config = dict(
    d_mlp=640,
    activation='swiglu',
    norm='rmsnorm',
    rope_base=10000.0,
    rope_fraction=0.5,
    qk_norm=True,
    bias='none',
    lr=0.0005,
    grad_clip=1.0,
    warmup_steps=272,
    final_lr_fraction=0.0,
    batch_tokens=16384,
    seq_len=512,
    steps=7148,
)
Each number is 500 + 25 x the weight over its row's rms, rounded and kept within 0 to 999. Layers, rows and columns count from 0. Numbers have three digits each. The size before them is the row's rms in percent of the matrix's.

# layer 2 MLP up, 640x160, rms 0.0451, rows 49-75, columns 80-159
098:542489469529523459492490491516517540498475535474454505452532468504527485538485512464474495489522495517527479497480500462508492502485465509495511516527489478512532526489511461531533488467512511502516534500500560461540472497457493453468474506
095:495489487497521463536506539501496537486491500504499530507491537483490532527485494451554477477524480526444489498462553481549488481459509491499497433554503520469488505463512523485497521496477498474497519496522498502486495539483536483495494484
093:505481504499465506528460445460511500474541470475521504517510457510486506507525467475549510487506456508544482507512506484535482519495517497506489518472488514562537508527508478529487528504500531506530553524495521511484503520525511452520515470
086:524514556494531484521526500489535522488538515543528527491477526473523497541459498546478547495499522525467513471512490507462534529438462507501557490528518485513501481465464497520524550516515510501479493538505493472512513487512522501481500490
108:436528536528469503477488494518509484527537509537512467501496514510545466468515492520512525486481503481482549498460519525532509479481523482542505485475508504536491493504495507473514505527498496479496517457517492456513536474547466548498526536
101:536488514504528538480523506484531516492525449474456491528481463466491515534532497487491511527528472542464496490520489483490518466470496492463538496505465476500499516549489538482521514466466543506501508497480496489537469492454477510506536482
094:485495510462533514498480506502486478494508512475491524491525472528483479458474547530525483500536470529522530484535466493519530483572485459476483469500504470448523509525512516509484493509514442545482485487484478506525542451509523498490522468
092:520526478492537529568498545490487530481517495535486500480510499526487488486510467555486483502479516476516464473496483482471516521494497515509485462492509472545471488473521469532478534431491477540508500530514530529527463522527520484486475475
094:524507511480485481506481515514488510486524534524506479521509456488546537533455468525498519484486526464497476524518493469452494515531505504482533520514474490505494511507463543529488531527495451539513501510505479492499585495521455526467537464
101:476483534531483522496545456516524478494502487477519531530499486486465479476526544457517481524479504465525522468453467506493500457526488557493469537521484514486492495537487511485471478539489508480452503461498533550517517464541459468489513486
100:563497488524511523483510538495468532489507434498474448488524478506499489559517505470510498493524548544529519532552508516504509467548531484457509470485507497484540507512493501497494469518502473472547500536488495496512454501500524474529508527
096:485495524509502460471482525508505519501483513474479492504484542518464462525481507475510548486533526463479493472525524486543489514508504511532523514477497500468511496522478475511495490491516500514473470481464535496481475490488469531494560464
093:466528468462510503519526478517475521500500505485493474527515519458523485505430508519480510485473518534505500468501537504474550493477469497511515483492552492431541523479489509470549518499492494516517462485489478535544484513506533474490507520
102:482521518523527475470460543532481536491524492472469541500532499504466456504521522478500536475464523541497494441473512489454458498492450530468490506493504541487493538476485484492476510516498464523556519512482485481511489527509497451471466542
110:485493505528444540537470460508492497524523449526541490516500511531505517504515525501525450495531523531468483526503501490547522461550480510480511534516488509497504502456539452485530479481527504543476542458487497480494507470498507518539549486
097:520509552470491471517519474501482525517473458494512511513508471466529468526534519506505520493552511483491507527466506517510534460532541481487500521528499521515465505521475541498459494538485500521509484493550522529523508477520497507527539494
103:501478523481501547497449489458510526563480512491500511525514456529532480516504489501499506525509514516452511519476470533540510482515492507528488545486486505517463469489541498482506492455457537454521497475491521512535488484472533514489475485
094:511512493469509517471475497501475543489485519507531518479497544529496497513504543515462506475473479441554512508528508472501527499427478465521475514478514487518529486480474494504503489465485508493470476547534443490483528503486481472531442499
094:491481449467501523508453514547532530481479516516481489463519488462470532514532483509481457525508527520543532499508539498506506509502533542468478518493469508503508545515474532492515483536532495524446467507539521502474528502447503514547500520
089:475507541481504497498533547500499498523470508498534476462475476506552465519449449496532475537478486482501528508454514507444492497542529480496534493492473527490507526479490482500537526489520484498491477542536496474474469451522475491512473457
089:481521495507492525445499518519495460524540526489510532522521538464535454525501471478484520464489483488489473469458550504488510523442467497536537483519541498471534497474473519527488488517493512486494502496504479498471515529470521487458499502
094:491512468499483495504476475515538494467496520467501519501494531455472532487445486511503477484496490481523525519538470513518552493464510483466486529501462489532512516505508485486558559507482500499526514472524528489527503494514515475555504510
093:512510494473521522511494523492512521450502559521493524520501559485475526486480513472507512504470495495486519472496449492531487501509530513506497500496477496456484521474507499528444524493503519515469526466453525484469484463524526532485527527
110:498559518471502533539502484462498483524464499519497492546469547486536525510521502513520512471529494492491509518501451508498514492453483481487504531473507473523454495486515484473523513463493501529474486525553481471502480485488533486515474544
099:476498473548475548475467533474482546495510544482512520528518477524500469455496460493511467511501529527508492512543522502507517526505471507457548507464527483501498463507494475517480502475513477520487549498519487456517530505490485509525530504
102:437538533520499470467532511489515478478498502512459484506535528497493454510482472488529521546503483459503479546462500484496490516479502493469460551484478514496501486501451514550498499476493491507505524533522474485475568458503488511436515522
105:497531494537491558512478488504547517507497485517478504507563474471507473485494457490513518509519528549531545510544502490523464482522493503567501505493555522482525506467469465481501501503483503513515468498465520517476496477513465527519498506
# layer 2 MLP down (transposed), 640x160, rms 0.0302, rows 49-75, columns 80-159
093:462523475513542531519534550520527495489515483466489515495472494546487526484515500487526454506483493490515484466496482516475486451471493476490476519534504517484533461530511514517511496466496513524520500493514511467524517536489469515504519514
100:521518452464474493487481442523514508493513489555513520499472478493490527533491494504529475493522500488497481528467490533532431524488542503476501495526524505472467490515510506523502523506479494507525506460502496557503452570491503511531492561
093:475512545464481494537527447503474518587456465496484489483468479467476550511513461530473490495544506514511504515492526490475473489506515497538504475473514450536500490450481494489503500499533515494493456490500528500494454514469487492491483519
082:545484521472541455483505508501466502509452518520454545535532491500557508521477534484544512473560484511543526466516510477560498472491460484498518513493523482501548489513495527485517473526497426491464485475499510505536522512442494506546502468
108:493495509527515500538453528508497502496462460469498478530498519486482489530470471501513545502497463511521486490471500493503513486496528505504535474474461529541504514475481514484449509515531489497471522509500496470510526502519540464533475488
092:456509507510483549510509493538542517443485498480478499474523528499497533456500494476520493513498488523467494529546491474489554498486476479444510487500478525492538520531488524492464534520479513511498467539495490518480473491479498479511557493
096:470501466485506486524467538454470487517582468498478493493506446532504504496515521464478508469491518495499497499543509484480495505480480472505524497474485489480472497521462521478498514537525522474474475522483487485464534458455511534473485462
094:468509470526458500501502522495487468501486524464471485538471497487490481533491450474502504454541511498471541495477468536483505466524507518475499547503491516507499513487506517517492505486455486529477467469464513508496483474524491500517525455
088:537524440491483467490484524528482505511507495480472524510472508528515518518510516482467506490459516519465541499480503540468490506495516458517497532509426474474506519498488502518519494451481494537525522525461518492475482498504512530457483488
103:537524515471482503507491506480472489492510509489474529520451483487537462464486519473518509483511482513533523489449520518449465559510520497529530496485502484518530461478475496492486523515496487470515516534527508514509480546526502479501519475
104:455523476479483446518486506515471527519513565523498492453498476459470468527551491535494493500464512514490484471490483520488512502516510528520494492480522478522476531504512455480531491493499513516471520499523536509496509486489481521509494470
097:468551470468471525457454480535494487504508486474480502545493505493490513467533506494498454504542497522539482483467489495460497506487461476513511507505517530491453520491458459498475532487497477549524521469470490497498510485522486503534532518
093:510523470488537528536467522454490475489506493500477471486528526525492493479502529475490529497501485517511513499481504481472487555482467515479490538498489495446463520519480494446506469474486498500504531502544511519491442510503526484522515540
107:537475556497477532449518487466474513447511483505504503507547482499482477520506471542510479479532489549497500521510500460515529487492519512504552503498543457536499511493491511537446512582504468482511496479466538510491484542511522484517523517
109:517468493504499468460514549506468515516488512484499496454468493492467490504516509462490483510478487466506505519501504510492469466461540477465464512483505507507518496429511507500475525479504543457476541537504478493472526482509501467452497479
096:506521500506508506545511494491497502486527512514452460504512536521530522484497520529526449501486489503495497533495495512508519451469499530495441471484514483485540501495523468481490513491474488519523510517533448493517515497516527467526491490
104:545500482489515542492577457504570517538495482484498550526519502501487526496497473475471493524481537522510512524531509494472494492475527494495517515492535499535500507518524523450448489467456491482546507486497538501505513484511510492528518527
093:503485482508502493501527539531461508486507522481454459496537500490492499510482504509492477467489478493525522520523482496516483505543497503492452494519489513512521493438554513480502461526433491506485485496530475548486498508498466469536549469
087:511507469466458481485490530532501493492464536496491444528523501534485501540529483436489484487463521490498452516504503481486512533519485530445507509477496437529476495495518482509473485504502481492513505539562527468474513536487488486527523502
096:545492518534525453531504471531522538465549506462516518475523527531461504518518524502534508522521504499515514524535470496458473489460489488526496478492529474473514512526486500492481502501529464506526522487486502495462517517489495493485517513
087:519465530499507541482542489514478493475472530479489491472489463487463550505504520485506470463515509512469519521525467539543474471532497499534517515480511486492519503527507550497531471477471465520488520428504503496550492517469459519489500511
095:521491458503506473525461498582517477499464534471507454491474532487476471557518507508501504514493514499505499445512515502488480476487504497521471503490515499518454508505507528510495494547490507480537511505525507505520468490525496504529519493
102:493454518516454487524443487486507480456499459525487518498480510488539513474475485479505486524501516498494472519546491461504554484511483507507488489511491474498505511516507521504513496506446477479468545478497518516539503535504473461473491505
108:508478490513515507434468467509453534488496492554540475509495487462479525552509482520498489519458546476501535570506476502468483473526495483496523523505508508503489491519478465472480546444490505514480481507550494518514499501514498541470518500
094:474456523490514498487542512563518525499510494499516486510554520463503502521501483516538489461530501536565485538489493472540538476494513527513462488493494506502500531533484490467480498552501524468478456490474478480513531456475484510465515497
107:518482487541484503518490554500468499517473555501487465529490479537459466530560540480493532492516524510510511503482510536498521491492483487521497530512474472502514495467501482469509520501485530506492520489456502495510513475488435511504477456
108:531544528552484515510502505470511492484536487499547512499485463489422494494517528511467464506515493503476457517541461498469553517508506470495500494463496456511469473479477489480467532537497485466520529512498494518499497475506458471497538510
# layer 2 MLP gate, 640x160, rms 0.0478, rows 50-76, columns 80-159
090:502513497507480465528520523536531488453526541483465527526513483511511511462533461463502456475483543536465464484488530474508491528471484479452530440528425488480500506502488476530520456493466503487466481524520461509487521490499463519461484521
096:495526461494457523533493486506501477481472512491491491495518469525485504515534515515480482496490492480520507558512512480542499512478475476473478539507513450527528499463510483507531444468562494503503542482513475483502459520480515483524503535
084:520503483546522526468509489494458484512502502481507528533521488469485529501505526499528479482533470487520547510520513529518548505477490517512462515507514496509469477488536475514526492450506454501454527516495478546441522488480512500474477524
112:484510476556495495504496525507538484499519530512519487502540463483460527468506516542461448472482465506511473541480506493543537479521475453472499504473511512500496481470508454490539529549506519476471556490525504461513510510494488490530499499
101:467492487484483501515510471499494502504459535509525483472539472522537484481486539485507494479466487499507521465507500544488548513490511538506456480447483479521467497491467478439514466526518497511447463527491525493511528515489479509516508522
097:487481527506506488522493511491533529483467518459478491489490522547503535491488505548515514460518546482513506433485503480457485536484458504521526482525462489528508462497494542526506491513514530493518475483514473512524476495516544448519489517
098:472524511546520529482525456504516526454493498481507524474489487523497457539489489458469504487550494471560493507506544499526484535485517524517481514529512497505512452563522532509500445501511494481492496509460496447529539493502526469491499529
091:490538481471457525550503538470477497529544501562496477558460479486491523521512482471499494501478497482493464507503497500485508519487472469465503508507462541545516519501510541485520469513552536487538490572531453498496472539465470501527485495
096:509457500467503455488537494498461497524487488466534474510492515523478483508508461454490517501489501484485488476473471491467485518554508511510503490530532510492434533499533515485457505525552497549484509517488470460492508534501528502521503464
095:490515513456494489514483477467535506499508518521471487467505471467487493481547468545498516521508487433456472456486523515480461507510523528509500540501495472508521495558488535525502548472463499517512506502527545545532514489514487479508505471
093:482511493482523487501515534519481506457477538484524519503490503497525495522501487489518558526564516476525510494521496527514498491503475508528528505500539497471433474534462469500537525509505511513509507497452481484508459551496497562518511465
095:485505529497497526482505484554468520487480491455473448476485503486515468518551478511459502495468532485500474443525498544493528523516451535513455544467493520466517484488515520450467520494468516523545517464504510531515493505503520526503483520
100:479487495492503486498527491476504509484500537527552510486482549509550512515490499462501515492516501537489521539496509517495476486476488437511504460499490484498529510483480498530458477533549508471494493544473539461492456561494483492483497489
102:512470522512488510459543476507486485502465533523514536488529512457473483471452493509514541500504485470494497499488507515505508494526537479522486488513471522473508476469462494526469495466543492534490489499493524519552526454493448504502530482
096:520481471546492529514501521500473450483489489509513515453476531516504516478504485489522482465466516508501530483509492494527504524501547525506461479483512490463517533508532502504525476468540516455475481487463490502537548526526455477484438501
094:468542504480496451519507497494548466483506500514493525517516518492501503479455514505508582497473527486501486495466482494485528489478482522488512526510437475482531511465486455511528520550555495507527520552489449555514509472526494489443530507
093:518478509509518507538447513452484547479503487543541497490491537475485527524500507537484496522453538502467514538507496518465487493460498462493481509516490503523513470453506498470522547472499534482539532512501468486462524543494532498544523498
090:468498520481525518535526522452509529466554504478518479516557492501498438498503445529496474516456532502482468486461521504519501498462503474463514499526487472489491514465482507517526535455522495496522492488470486504492530523515476471493505521
098:503538502531486502539524543487496465475522505507485545498514473497488481492539473473502465473492521534469447475487494469494513500507458479437501515470523470494502464542531530501485531512532507462532520532481520484517511502489547529489518524
085:542493533473506492552479485460491506488543492555552450505500517497461554478515508550508491518497516495455531514539491536479515519528476509517481505510461454519476495470506531502464469501546493508503537516514504489488454460479498523532485504
093:494477484518501488480497496512497523470532488472539549518504551521470461506496525479522484500499521514544482440517523473515528497537533477456532530495484521499492557503471533465501512489480510495489503476494522468487531466530466507532522512
097:543481472494487498521488512502481509509535472475475511521539508520521493512500530479511495495479497546508476493496539496479494501495472501495527521460502501542521483470462479505498541472522486502538506534556507534473499495454484516489506499
114:474498505510513511490480471482502525505485472519474484472524521515498499521468514499550532505483519568522476458494523523509492523467503524476449474502488491524495519508476530495480471450539525506510493519487541520510509528471495494436514519
100:480467537505508510512570467494501480492482483506510455500529513496468527553492475518501506523550498485494474519496515504530512510533515532510496492511460492481506530531490542489485518505486521489446461493492497538538520435489467487507525457
103:499481495503516502502536490557540483526521518514517465469535495512503503474443479509500461463475523506495459517531533527496517516447491524463477479469496516533534508539499530481527506521495538544540548499501474514474501511484495451485479471
104:499483484511465529527478505478489498497505479545524449524491470508477497496530558472496478509494552474518483503489510530484523495454453458479480487468493467524475456500539483462521505466498553498520497518536481521466471524490515469546491519
099:481508506441498491512474496503469503491483443531534478431503469503484487504466526479504470524535474482569459540517524457523474493527470521467525548519547511524487540472477537528521523520506452476502476477516465500460522517478494503504464519